{
  "intermediate_size": 640,
  "hidden_act": "gelu",
  "init_std_o": 0.0
}
Each number is 500 + 25 x the weight over its row's rms, rounded and kept within 0 to 999. Layers, rows and columns count from 0. Numbers have three digits each. The size before them is the row's rms in percent of the matrix's.

# layer 9 attention query, 160x160, rms 0.0684, rows 0-159, columns 80-159
133:541531508497466485512534529470507494503514533509472512491478477461484525481516517524512489510484478541451511468471450493511508512500471530518490513491516500524494513487505556501503484514494505534514516507537494463520493470482507530522507497
133:499459492513539526495511480518504518493518490514519471522515536557504447488466486481499513459521524479556501519529555507501500484480503473473514456489478514476485506499524452500474511490496524463486483505501529538482498533523482472511493509
082:533533514528457485522497486472487508469502478487523521440464475454507511555492517512538505488481540498471480499497502525520520502500523515505454537512482483505505523491528531460565517519531473490524507526490463487469519505448492524495512493
093:499497510503493516528504488487496479486482564479539483488454465429531487483489521489480503525502516512503484509477499508548509515578470543446458536503541557567461522475518486502529534496491473502512526497519497486503531505499478528509494520
098:473498489495494505557506497489490482497464490513537466495489479508507502503492501493525538516486561490501480579498517526478536507499497518516488506511458487491520494503529468473513529497515471523493507529522472524519535492491493544508482512
094:524507519466508476546502506497528524499504554507478499484502505488505499513472487518469480514494437521461497493529493468502549491523483512524502504447515515505472485537482530534497502474507511504516513492496496515535500483541548521479520444
105:491514513538527514538493500536490501476552482532505492479442500540507517513492563537494535490472474494499497482510515433505455507460519513491557514506483493502521474521521483501485548460483496507482477468559512516488510522524494526556468524
093:490493485483504454500513530478529519473472499478543473498518477444533492477498468492470449503483483529516509465522506486476557483531451494504490505473505525536490485499500523517496448483482550490511480504491508474469492479489485483488505508
097:489502488459508451492470490531541546510481535487520546494515521510517491528526424494506510507487511510471513526523522512521523481519496510505482510505479538516492485508473523496492489507523497524480537472504493505511448494553527488501512477
091:482504461536451543468526477509533496466467482485520504480474469482445490525530520514500455553490505464454503478560495526499452551540502493470470483505508554482501497475518475450504507481485498479504517519504494520510533523487493526507486522
086:494491471507520510480513453447490548506508517497518506514507545474515515533462505484507525496497432492480492490507467517515476490505483494500550514512479497514486500494472519513482529504518497506515497529463510479486492492458508483487523453
096:501560491523491429538480466517471496499497549483509476451503497551489509506508492499455462492496489537456504513507499477511502479480507484477476495482466491560467476553497517491512545508512466534506491484499524485503450527523545502498521460
088:468520450482522484474454440544484500498473512512545508460442503529526515491454485470481500467485514487477489506483516507500504476493493486495532489490483510530500449513507483471507533505531512464484470550460493484496504476510529487490477458
100:484558499459484486540482472491540533504475521484468526467502515490501504516538476532498477483447481530443493499472494515509509521481484504481471533516478484501495482523480526520473506499517462524534470490529498489505486512458533492505522473
098:523491508500524502513514480520533507476507510548490527489512492530512496509505506491524494510495500515495477470502533486535498496487469492504529510487526513497475454487492557481507495469431501511458499474503487483492461497494471497486487456
095:475513529566460519498504542499484536508478475515548459516527474447539492503477449485527530525508557530522476493498517502497479508520523509465482536512430513506466484531541495506525481498504452502458540495522508562464494492480456515491515537
104:517487491456479501478486516498513532471492503528518485510529475470506495524555461481505501498474541482500498511513499497524489487517464492511495476525477508499504511472480534513455504476458509496499494452523472486468508503535481449512504462
098:503472486495491513490549474493491521455496510489526511487481460437479503510525526495486483564480462500493496436511528502512466499495522509506494484511539515475490539513503519522490507516487502494498461499509480475501492485431536529500510446
088:497483493496497541476477438516493544482477459494469506510498506528548544467508498436521495512517478465480481471438485485489497507508520519502522506509494499464477511479527515466463459450481528483473482492496515504523512513457461476447460522
094:507481488502466473552523539482498482497527500479483499466537472488485466532523528495511471462489484525481510504483478535473500522485532487521511456469514524556555512514494471491511479453532507487515489496520523491538481467495489501495544517
093:464510487505518468512547460529475528510508530463462539491510490509498492490510503510477500502492513490499504497505495482519511527515498505510497458459548436485487493512505486507497508464506467470548476549475465491520544521494513537513479504
090:502484545500482484488499488500488512508515558506481540510556470496507559501477551480483478520499442462474497499509490517493512547491478499504479487468566486493535513496492548465520469459476498530496509497482465503486491527497495483482506512
116:489432489479507510457481509522529530458511485523520485510521514532477510487533478492540507502477519487534524521510510529484485473504471495494479476502492500512507524475516453504501493511471537428466474504475516483468492495505463468495507550
098:517499509504455518492495525530493447530503444478525505509496498458516469488505508507492496490479529517487485479526503531496478519476541489524511555545508492498533504507489503498534496504494486521517524488510504545480521458479445502507494510
095:475511487478463473504485486508489458480487539477511519442535479486477515531515510504456507529489498504433527479520474508515527516525477485495461490504520582521541485507510498504506517505514529471510480462514534512505500495522577528487520478
096:474553477510524492526495519499553469495542527481438536533449487495482504467519495539489497508523485525490486461465496490506490535455522508473494511480493495542504491501469521482516510509507494530507477489528510472526498533499501489471486517
102:483525526511524457512470490456488494507527507503506492481501451463520518473509486499469447511514529539487519515528500490497531484510498506499518517469540485481437503502527531541500483460500456543500492491514517492502478531522544487544509464
093:468484479501522446474533474515489553505491505493458510498515539518467489548455489453522506523472519500477506516532511524489487490510494469535531490512487451433479507516507523500494525505497490469504490510547468526476490482513523499530499453
099:480506528489485487537518452522495513453477453514507529449479496495494565478523506504458513503482509517546511462526507511531487505497526505476500479527510502511476562495514479461516499506460454492488498511538507493485537530426472496523477531
109:470503507518489502498489469474502481467513519519465491463524522514490527485510545456477498542482473463466488472486496481509514514485499517501506486431519526474485485479519494444477518450457496506518517519489520515520506501520487501523477480
104:538491516513522495515488552510490467513478476515494497528531496504498504536519537499493506489474512527508505524473485459509461546517503487500473508538500510556489511508516471554486518497498515483536480516476542482455497505461505525471501523
093:474500494460487498487491552511479510536510483492462548500522505487468479530534462505512498485451504548509505531527488540506476504474520481457519535508449491479490454496518489520476492470493482489467529453510488497493481517495502490505500523
080:483473496533492520464495476520488525498531483507538481481481527495529481486500480486503543490498563481515498508477490462531493499467532499525554508521501494537527519489508457470527522500501490473438468489505481504492495512533491527502487504
123:503527507481495477501491518477502472504462523473465551511515496490477509506516490510471460491495449510472505485506485525472515504488449503508483534480504495437499493501488561542519479510488495544544508491501510490531497469483527502499545468
113:493482489513496514497513492536478504499527497537542457490501516507507494521481480509525521506503515471544502521500531489514467505491543494495508461520495489558489508480521446469490510486501531445449500527497521510436507533536474496499470501
089:504485484549515534510486476469544503520511509478450513527510463479543519450494516471477518496473498504471504515509489483519500482485474496489487528479505502454525491494500540504508455470485450524484509501518449480547510457495506518499529494
121:500471455537514560505514505541473497513551490543531459495488515503513510502481509504531519531489532491544503513512517487509443504485553521470508467518479493543511509495521453476511502495500514474452504519521493505455520523534478476501478513
085:478512541516526497497467484496499547493482486453486496483468504522512504515551502513514476493512464478483522535534505526523554507479509487451537500509531487490465509515476496496504554524472473488531499427493501520528492516457480516536468503
174:504532519461487447486496497455509475492449525458466539511511483489471485491514508499471472469498472515452507466481465520476531498515451497542502536475513507460513480499487547523491483524517485532538500507482519485534489469465524501481540488
090:477497510497499506464495478491509494519484514511500486491581503441480519507467493574511493559502478547507468483534503520490472495481510513516510517530543482469485529474489525463481456503441562517517476525505551476463495476516479521499509465
098:535463562510532457513525520511527555527447568483519479459527491503500542505510533535473473479463480474532507493509488539498470502481523482499539466526490498508484530487513505502489486536503542507490449497487481518479487485529486534524533494
097:506515482433529504512505519526522545523488555505543474499537512463527516476519498469509494450507459471473508474516501530515508493490518515487529466476515491479514503472531521538475487518477483483533542518452501433522548523510509539501517490
105:524489483528518519530481554520529524464487528468485482499469483475489521511488515485473525507486513483499494496481526533492475494504521493494486516475481518512503484498510502536488501488580490542485532504520486521490467434497497475512452496
098:494481494530527527509510468501530487486528487497491473520467493554533440494509497511486476472498514427495545520517534476523494467465528505472446498499545466471467503508479510532473497547529490481492462514481512479557551536496508490507483497
093:506532495463477528522543507562469496501525503534520447483527477508494533481533499475519524498509461510456531501527516503481483484480489498474515472542510509552505481469528501472520492474520478548485483470526487525475517539497495488478529485
095:546436518492523495499485492493497488458489475521472482516503490502495518503543527525510528447480510549485557480511476492500482520475514500452461505525511507519506498492524497531454513516496479536487513499521558517504470468503485475473496481
097:519501505533494440511471502474504505503513524490465499480500497496530546475423499471516508511460541483520500491490493496470470497505522513446502450470500491556498516537502504493492514440555549526477522454458520493494490531530503474495541509
098:523472506517498522536477566480493516514484488493506487484500516522522466495525494468487507510543463516551528520465463491445479500527500488495474484514513496488501542495499490458518489508484485455518476505496457503484518517509526486542497492
097:521489483503566500504525545508509491508500447505469462535476506478537505519506470519497494514515525495512472495527524535480514511530501497498475433477512538512513505515480515480494528505555522527464495453484482487511502451510482450485472481
098:457514515470495464479487508533494483486477526521485491530536511502523466506489511491556496468490491513507508507420443516509505519473524517483492523521472483484523533510460522531525478505488537509486494523501476524475489542570521487486521470
098:468479464541482468505452513491476512524482505492541505497545495502537525477527440438476527482488498527474519453504512496513483488494491482505505483465501482520530525543472513490519468483499472530501473484536446514518490464500502506482483511
094:492540497493517548498541414489496522502496505518510468520554517537470472506530497494460504538500550476506540483491507483519497500522491529510511483529504489517520447497519488475496506511524496543505477512472536532497505494478468480522546479
095:510474455542499508504502533487486537502503537490438484536482515472470503536510524485505515475502451480543502497518492476474585526486489485488517515529507486518506467506478504494508507479481526451507494525491493469543492491496501495572529505
100:481514495473500541520506544529494474455518507524468476506505505552456534565499506518501508477512513534525504486497493527466476510503504502514515478490506504482540494474493509467521492485509516489468465539502492473524510512440524508504513525
094:505487498536489508490508519522483456479490487478522473502512469480491529533514490528471482550487534525498495563516504539469475500484485474531480491548502489537533539467493475489474483507540517499510538505517499488461497469473483494542541510
098:479511519519559540482522471567495472498487520527506525502527504495504524577513524558486495508480470497449517533485448463487501518514496511512462498520495488525481523502526514497531459542535501481513523492506475526542526492509514476473511520
099:527529483495454487542504460490459538525503477468509511544479469458497533517461522484490475449549463507520539508518505535514513481501531513541479507497544421538489505520522493515518491521474487505511490501532493460476510526518499517473502508
095:484561543527488508491471475482473492489487524499501532486457527510489507500529474529520518473529480483491502490484490473504507466493504485482527488505540483469474518475504486507499441473503477503451490463478459543509488473499488499531490509
100:484436431464494486514506486519523465498539484495502492459489522489478489477517557527527511530479528476561568504504440508482484482471435515497539531489510507540483509484470508464472507494513528513514500522525478525489495481536486493540492451
100:486524525566488458523512493495500539547497505493503507502476474497468475558439513506533482531459531536494509494482520513499489501497519505470489531510551482480508498484519473510530469503506488540493502503497438504478526521527511546518483429
096:521485472492465504473551518505533479437502464482501518527528501484498537501484461470531492538505512491478495519524543476486500501518509507506519513435485456484482519511533499479491486516535499515518526506499497484482493536516485523507555433
093:463482526515515477511532507566467441544489476488502469477509531504509519520434507500515503489567479527544464489454480453524530516504536475542505497505484514499504465497547495503497512486488545516459525521492451477491495509493504459464525483
096:490510487489502513454510563494489542481489499532465478493497510512502493504432530502481516513517483510483493553535462523504492493498489484485498561478484479508486472444470486477447505469557505441500501534545502520493474480515501494515488491
100:466522495505531593489481491494443532562502480520507513532485516491459460472479510514510474497522497474522485502494536517499503533522488501483515480480465490536481544538475504471508480449471484525490513496535497479505507498522518475492481529
119:501484500523542517499476478538454489498502472507476461502486529503530478513482520535492518482477488513526488523490527542487486505469507480503535538519469497440493497490507462502454477498502512450516498503458511554475494520538503493505475516
143:503469483510533498501473493542491489477490484499536481549490513553517489507483501493489496445512534472540490540523549520454493463500481480496478467493507509489506501487468436505488513493506520458493472503488519513488474536533499487486505501
103:511525507521483470492509527491496503519520477470464485468511504463483517504507487522507494560495492539476492472528517497509535516481513485526470532471483494530472494487515555519526467469518457543514541457545514512478513495479459499488533442
111:516516505483508550480555537506500497528498486471487485518481468436484500507497514517475495493507500480491487542524461466543436531538508493501479487516500539523500535454501512500512519510461518505499535496521501479469519515534532503476513509
102:519505517490505552496504515518497524457526498536501501523485505554445527481522494542484491530481520485527520501497522447515463486472515528481518491498472517521454530540467491474514508494469572490465483500516545502478474537507500479466463500
104:474464506522529538534456492501486522529526479520497485508441505500496531543454521540500523507457498498482521505492457501527462515506494528450523502517471524501477548513503498484534563529489513528458472517526488501457517488508502534501483520
109:489472499546541541489470496481496541469518488564489462514467502536473502491469482514519512508484516491506485496481512493511492485518532546463513519515491476464491524510546487493525512496465459515482497494483475512453515536502476531527480544
082:503518497504490498523527565493531445514495490519482486513505505451508461471531538498489500476529503529483485495484485504521507515490513494505457490518496497516514510419495517492481475524511447496484513496522468505514538483499524510514520497
098:554496513499499504507497516489487471486506496518483490442472527544450521495486528482508487491503506447517475501476491467520500524499502439500490496506469525521502538460489466513512527516520469514488515507489508440485553485492439518510527510
096:488474473514504523463495513527489491506504494481505474542528543495523448530508475446482516496561513489535460519470512535497527498501476473499483475521490490480506485498486480501458479499552502497527525515485507507509438497512490470496524500
105:489492547504500492499487478474513472539497499481540491521458490542543434451469508482497523482507531503497517505491494504493526484484539495519538537527490445498490481511498466519514483487563477455494518498506451538535495485505497536510486523
091:522508475445476520560521536468539508490509509520530482479489480482541491461507492564485515493512458518493509503536507463471514507499515537521483528489513479522526505543520543519507522509504501473491508485554494524523520468446524545502459491
098:484503538470513516500494477491497524473477464513457513509474465508482485474476506535500501486470507515491505497545482471543459490556513521488539524529526520494491542521509556508571488525502511481532497474497496504453481500461526507519482518
099:507479479454455494489498473514516542453523492503475505517510533480482485497479459523507509490498512538475502489529515512497510445507525497527569488463522479485488508511507508501515490517502589493520505507487523499473459489548504505488498494
118:461450502522571514512517463501540529493498529519526511522513515545507451455428485461522507500510493474509509490496546464501535499498526514475514484472517487454463508529510476516512511508533454465508497484492481528488496487502477489524512517
097:539539457483515523482518499552520557464519480514486528506515502479486557500500496548517516462530493475509490461469470520489494473507475478489469469534451480485480509486457494464500542520471541499455515520484526465515518501468502467443500462
099:541484524487516526518435481511481482445494488521486532525456489516509498503510516539467530509499481551486475496487518496507464498498488512481522501500549494464508497534528503495501505506490544529519518552482548548471516490463492500492468499
092:473486505530484562507507558504511492511565475544482473475515512475467494480536499522483533484487509554533486459533443504534485480482515521513529503470492531489508497505487484497519527484472488481453512517502469488497539466477494514493527507
094:512448509550532485532508502451458506534490485501579463516491485503502524466463530479497516550513523488494526507444508480484549517499491515484466483548520483507474478517531503499489469483496470467500498482466518516493516478514491530519517488
101:542537498484540553565479537522452479498485477478525487485500516515497512466529547509511528493516486489486488448511508453522502514501511511480459501527475511518457451468489507513493526502493483511481500465498532491501569475511448483491495470
100:575528478491511493501492519500479505494499538514561514482484528499502511463524519490517486490518502453549482515525543496470480525456511452533475499560466465530501471548514510500477461511539525501473492522480532495537495478475468493487493503
091:484521466528479513477550466522552562482513465541488509484486491502509541517444518490541510518509495516500535541526487548484472478470504526505522514522507474484487505448450531514500500487464492510518540510508489487462470512509513499514524445
091:497482507529485519518511508500482458503500496516492476502556492494505480526495521434531517463520527519539495517469503535478527481473547500519459459523469537503542532443529496472484501488500427502489506482503477519515502488546488494503524501
109:451502479532487477444512505495522509551511493491544494532542499464489487538477447514510517502523548507506488521507512546469551431498508505491505513460475500528480479520547473521506505498488494522512506499497487500509494511557533495484492513
113:518479462539534476494534492538520531489536450491471516505501515492522457496478483507500494486525503485539506528557515520490478486485495504511526446476492499465541527465488502519527498522475525504522532492486519491480474487526493455492500505
086:501491503515523520541460529463519470522502493507506500480494520509477481482504527514470506488472471557512479497487506523512519512489519508501479457493504504484522480484523488479489524530497421515492509515514494479525471524459478509554489515
107:530484499538549496506501486534503505511498455523502496484533513522509473476509519479526509473517530454522490473495532495536503510513514482479470468476493530504472507480522442491540525492508468499483471484496480503435550515507484500514474547
091:473539538491554488512515475506510560490510514508501496496503478506492507447472479549470539486507513491486499480533489479532441460519518477488495536494536503490498511528496495500570481496460494488506503513495519477496472518476513519492476512
096:512489505448542530512495521486501535485488492467481523499569476496511457509493455540475507546509497522535467512489539529486507492495475505466488504529504475490480471538551509481481495530472491511531487511503543527485502513447509490477469493
109:444480450528542537522478499505528529513499497529525491529492474543521463479455506454532491484513535481525503503493540519496483508492524496507512508476507501475493493489528450513518523478497449464494486502471457550467483490505505513504507526
097:552476486454508550519519499497501503462501523462505511452537507490531525515529494460500479487544501499484502487463512457490515502521488503507498475480482537471474477541516479506471517522511530525503461486513513486486485475513441509503506468
097:514500463491521499520522519499455455486494490518522455494493517511542506488496499536513495489542526498557471496479506567513516477470480466484463485508503519485494513524481467552449525506515507505500480519476573539505517500544490514497511476
142:510476512512552518500493471537496490480522489524534473520519530544535494513490505498501512447526506494548504513514552510495478481515506463479487499494481502457487475503501439508469528506490499469481470503456529520484505528504473474489487523
098:475466489507524491518446505513515534492470511510503511501505512541515475492507495487498476455475533507500505547528553496470512476504491496520546532463501471470469489462514452494496543519516461495505502456508473508509515500507483538505508517
090:530491506520536458511476505527474483528513514524524485501471499484541499505500532482484511516490538530472502517495478524503529542527519537462512528446504547464473491487496461490544528519495489541479499481521489505479484466526486534493497515
085:518544489508512464531540513515487489564481483513462465482497472501511517529493509479510482479491486558504509537508426462497486490529503499501480523476509507534530458489477530511463502566502506526508503470544543505521450496535523500503528496
092:508484512504527511541457497474476531510496488500486492490462512543479521524490520529514503526450489469502498535502491480499482519490494554485529490500478496501481506543515482466530533478498532500466441525492486489500525508462493562503484506
077:470487477545492454529515479514517508505496497504538533476507481492515485541529488493472491523506518483475469504550508493546542464511510505485535519467510525501473496476516486531494546490514425533482502466500498523469486474545519522485497513
083:462477512522478507517470472525485511480509492534482495499492492526481477477489494543476487518473506461504518505485525482521449472453512485451550511498513471485516486515510481469502498484452532454510479515494468527517494543486538453524468477
090:495492481523520495508517452525531481471519490526550519482521480457526478537480483464515510501500513482480470490479447475512519495520494545477507499492505464554498492484528496494497539524478468508454499517508454529487519473532460554480502496
087:505492518509467512508458494479492488519490536515494489492468498495444515482493504529535479493457488519545520517472489468456499511482522483497521509516485466522477509534479487522514544497497555459479472517499507465501550552491511489491499503
100:526530471498492490509509485509541541466494476493477512500497482494545477450503501538527502541579556505466497505536501485524515529511537525469466494508558494452485522507516512518544529519480461544521504514540507497471525477492504516523455462
086:545487502492493467508492501501494455533463491530507481546452486488494531533509526482500524511497500500462484506498486481499582500517448538531474533485534483479533477493516533483446507527525438531520523483496521517469510459531462512512542499
085:489465466503499466460565481493496507468496546513509528514491478476521494513491477440549470553505526490480509520460481532539517470506508488507486514515527472491533495500486511506489501495481486530515496505466450502460464517536466476502509481
090:530520515472497543549398516477482498509493508520504491498518473542501479487497486495484502544488491532532485502446480482488515493485464531508525506508567476486510456493509472460465464500523485485485501481491527497462501565479511489524522464
083:450487479495463514497509502470503520477518533485486515466509439543464443515533540527514506516489506490497547471510508478486470510504523487525452503512492487501528505540512479468535526449486531439486492519523485510496461520505547506514480499
109:509514483486495474517481475524490502537509485502471457515505492516525481525478485480493491468543558489482508524494501499484504472485468476453487512520499479496504491466520454517465481498509514517523507486468505520474531496548501468501503486
090:526482522515519555563461533495458529498512517487456508522435502560479499484489518513487498515503500527521473514488497450514479528483523511504515521524506503501483484527509516492521486502500534487501489525504519468527522525456519492515492515
095:520523514522539502552503507567496490501485515473502513481499506540533537457488519502493490494548486489472513488490518523495499549481506496519542542518517513492485532492534502509496463507497543466521501510483510485471500476480485485486521468
089:519487540536498524469471527477544442516486512505507494541466495486492480491452488454518526534468485527457482485460484533529512470490522506458507514523521571486474494474524467508490467498526494522516514500439523534517521481517515474492523519
086:502523537496509515517441500492472510515510484448444468491459484513509516486526485554486497527510505529520521514479506474478473515464500506497532496491498510509512501545502473467476497503450560437495489505499530463482516512494537467504471479
090:494515516470515524544438521488454522504485504479481510508479484546509538454510524562503460495513480495538498509471495478471483543493538484539513483486502490514476514530488529506532518460473559449511465518496523485541518548457497461505494491
088:443496527509516469516510511477497554479500487497455538506505507481511482511447472513441475494498514519508509521500492526497471478481525536518527495480530501506453513460527496463562469464515470464487434488513499476526475524459540497526478505
085:494503529503547507566509516467514489583496551517506515522487499516482520493504547494505500505499481503527506518480489473491487482456459470513484498543478485526477480524468496508486452523496514519517464537501496442536531515472469504486481516
090:495468503499506499501525443475553524427505509511501538503545475492513489484508476454495493494499476441515502522500492509500500503523462491521536485519542455496506565491502519514492506507474501509510472536503490448489507514500459525454493484
099:498476455492515472551479449500513540516489488502542477481534497483521508530433479507525495523517505509499501526504480476476528532468493506474504502497506436511500474523494494484486487542523490520509465491469483519485485526489500505510493472
091:520511492515487554461510486560525504484484510501530490507491519506452468534557484497487491523484493470543494494512519478505497506480478509497528484507468510498487487563501497460529533502497560494498472483530502512498487499524525512490438521
095:455508522482460532438516496516532488520510498503517516484543501513480492547506501479491503498441503457513494489527487497486519493528469510500511513493475495502518554481470538483519508511462490503458498503516454477514519464487491513497498510
092:463516463456501508467516492539546515483480488512491503489497478462527468549501477506541488499495513549482468526534469547500495455513498506515537497498495505477538509508536531481477501522512481501510483481473492473508471506505522513510480473
094:497491504505506536514479484431493464523519515508447518497452536555463509526539511509517526502490498509490520463506517455502495495485513503471543537534464497504506519508505481539478516489504482519521511503496521481480511525470456496516511511
094:489470498508510467552499518492476499478500485507515470464479487495530488473511527523506532503533540536455486486521522546532528496506515481472471512452542491473527485442504500521524486486518415488513529479537520470494485487505462480507523461
086:516526508530511523509459518524466504496523498485477487531461521527513502481517491557488535492508467508524487512477508464494463539462494492518531491536502496482513474534477532489522453490490580496514498517506514484532515497477520523495496478
102:521471472483495495451527524530457447502493517499550524507465504546516516487573508505499492469497498480529489482503563506490486491484524456500539505461481523513558501511471483517520506473472549500514465520492488506531490461493479449482512564
092:535475501517561518514462476459526533484483502530518478514524495513494497507450525500490478482518496497529512495529460477465505482526470508549515466519514463536481514524494486455472499531523507506486492476497527515500524507526516533460420478
112:547518513483446477487532527489497481513488539460462495468481453448505500509518529543485502537487502535469498496504481504473498507487471516504494520492567512542523500484516568487508475494506494549497529490530508494494519475489489512502530481
118:520520487509527454506501502537459513551483492472451475513494485479488459513512468481508482485514508482490496531552492552485489528482484486535490453523512522513520521495481502472499475498524529523530507488515477507502501469578534468494514445
101:526489500491452527492533527493504510510518491463520506502518464454466487510562507537469528542497484493492494493509478484530476498493512534465493519510510491506519501521489494506506539438502491505469527502470538524482513489445497536480514518
096:465476470481535538470499476481456519473493491488516481507538511495524539467509551492548515492502481497485504490515538474516486497502502497486547473553499472469517511507516458495469493462527530434461476495498541489491529477502496526459462503
103:468534505477528475511501477495451496460530484479480499451509487518513538524461547499507469495503471551490533504504497496499519547478502480498501513521535480522549481541484570507513441528503515512527501540538517450488490525486464501508485493
089:448512469526507523519488479508574517544502507531494476482533552524526441476522544480483545488512523477531467509482491503463499493487474522516482475478498511471500518474492477485480497492515495484486445476554471553538482508523522477487553496
125:459494471500450483458487519487517543509486495472482491504527519454525469507503450497525501499496510504473482515499513526499514486511509471521543499478500501522475482512497544529536476496516508482540495523520444509523477490558555472487532454
090:486472498508497484523538529474463514487518484516527471480454503508492496516533512530478537518509513463498468452483496500511509545494551539503523505521526498508516520489521461480499483475507470463501488486504502516480484504467529520527523479
137:506541528478461480498510531479477491535508478467462494498502475461489532500518514507513490522510499529454494475503439508518509524515474522521499488502499497550482489503496550507504462512511510528505529491528494466526517467500524519512534462
112:523506481475516478519520512449495511505426510477476513492471478464504509476438529544482471518501508504509530502516505490503495518487502513529493507501539432530472526504512566505509478500528509477539521472503514522467519473461517540546505443
101:478502505446500485454511476462509559548502528471483512523527522479503503488486445484517469495503476531482535525502525496492504495500511489503531487518488474514507491522498559528505481495467539504484525516475476449503485495521492489480521498
095:483494490481541457523481521544550505515489530487489535527528509514554537528457496485533465441557486492500509523551515536489519525524437465536479476448510488510511478525471507501496448517524488544493532501539505481518489504504471493509516477
100:462486494491498457496501496524509548522447475518507536500509498481495474481463434476490517467534515485501505506547514529499525529525504480516482503463477467492453537469503506540519506488521476481514491492516444489457497519542526485503509492
097:519524490493491465475512533518501463469507509456478486501483507459505543510508489542513502491517472513503493526515486499545483531461487484496509451506477536521566509498491519463476457520521532552485524534526519459493508487492527490506496505
109:518474481485502490496525541514471528535502483438485486537518510501493486502464475513480487496493497485473515521497486499466504482461527504478509490527550508531537515526494543497504475461515554494527531538443554447535474463509487478489501476
097:499498456467480460444512558508499497456490472519492503494537486511468496474493519504454489512505505541481504504489484509523515454500474498513534468457512533499483497508483528536532509483466504546530526472544507491517480466513516491520496519
105:537523538475476511567490521483532451478481507518526497447415467506491538500508521487499485500497510498482498472486479481508478511511517505497510556514508464518478516491503481474515498513497488497507519459511498530497507485463537502511502518
110:483500508489537501575502496547461501539475501515480489492494562485530506500493532528468512498511508474534506528525517479507461555502480478504507502514518513498465494512487540483502482491488476520526462535476469486504497505461479500527468530
100:479515521514460530499513448470476456509497476571470507507563499488473514507538529484476542547466497544469496480484474501553496451517501502492484513533466526458496551481510462483453480481500524502492464480453508517506494490494535493493496504
099:520477518485455481472485451509530496503538446515439544514473472506485505524524495474511532525521501480460504479475527496509494519527489477516497483537486538459523490491547473535502535518474453495486505529488520504490523524515491484522476497
110:462466467524523509492518462517489544486508511509486471517496548515473468510471449545505504522529500451549523493512523519493490435490552490514494464490493509513510498533537456494499507500484573488521505473502520530484505508544506490494491475
106:527525539467540458553466526469522505517468509455526502489483500528504545516488518519522480506509514482477489521537491479524512558501462494522454484474517482501498490540515526494502452522523477517515490541521483494495499476484501473517493486
103:483481497509485526528451459489482490436515485550447521502486530504488492485500536538490504525508504522495517494447476503518492492506535503511525521527471489481511489490504468509422527494491481485482456492477510535523521517499452511471505512
103:506496474510530470535538551516497490548470466494513478488516475473497485465473506530493506524489491525478511471495499489500521457523500511514481564516537514502496495504489481502506504488501495497476514493532466560475480519490555500526560501
101:495520489495443467461504521466468510504502514512428506499511479506455504529505455505537495523517521531461508485495455520498493540518483481506525505483462492501476514464558531537509484483494503495486531473568465480473532530508518478533512503
089:477487513499443497475494524515511524526524485471510454505434525521468496512486461493495538535468513496504495454483497530528456477476511501496521541485531555485493534490529474512512513496456477466528519470493488536522489518546549520496485493
088:496480504492476507509509484510499490558507508475511523494517542470481514499494537514486492512506453502466503446520491487519511525535485494509481534566476514483553514499513493482480527501487516462533507523473542463498484489483489463493512474
103:483524507492521528494501514461463491495509504480461502525495453506499508509542483477470496524473485568478505473444422507472460517506497496526509513543469470503523537474500490514478505506508481470493498503463477510537509517501505529506519506
098:553496488520513533517523471523482531509516466516466491505497518497495564533450491492511487480510496485513479516527479510489490485476488472480451440555445553518499494544523492469504490502451537533498449504476551468467514504530498471473452492
093:518484457524481516510515540499488482516520464506492489498491439483498450545510494508509532512501530480463487463484491561501465514465544487492479517513530523472452500482531472529481510485486455488486490479492509545481536484509495490488520455
105:505530472496513492466514470472528554532511496500468484504492475552453487471467468511509494529471504464520517502466478472503515500478540497505516476520509499507482511527528526556500500479478538488505473522453497491469503488528517498492474503
110:474490492470559475501505561548492532550515499503525503476522521483501468499473522518506507532504505547487486491563517520493521503500503493489500504458494517500438464522502510483503491523519482490505487513505459525515489492498507499517481525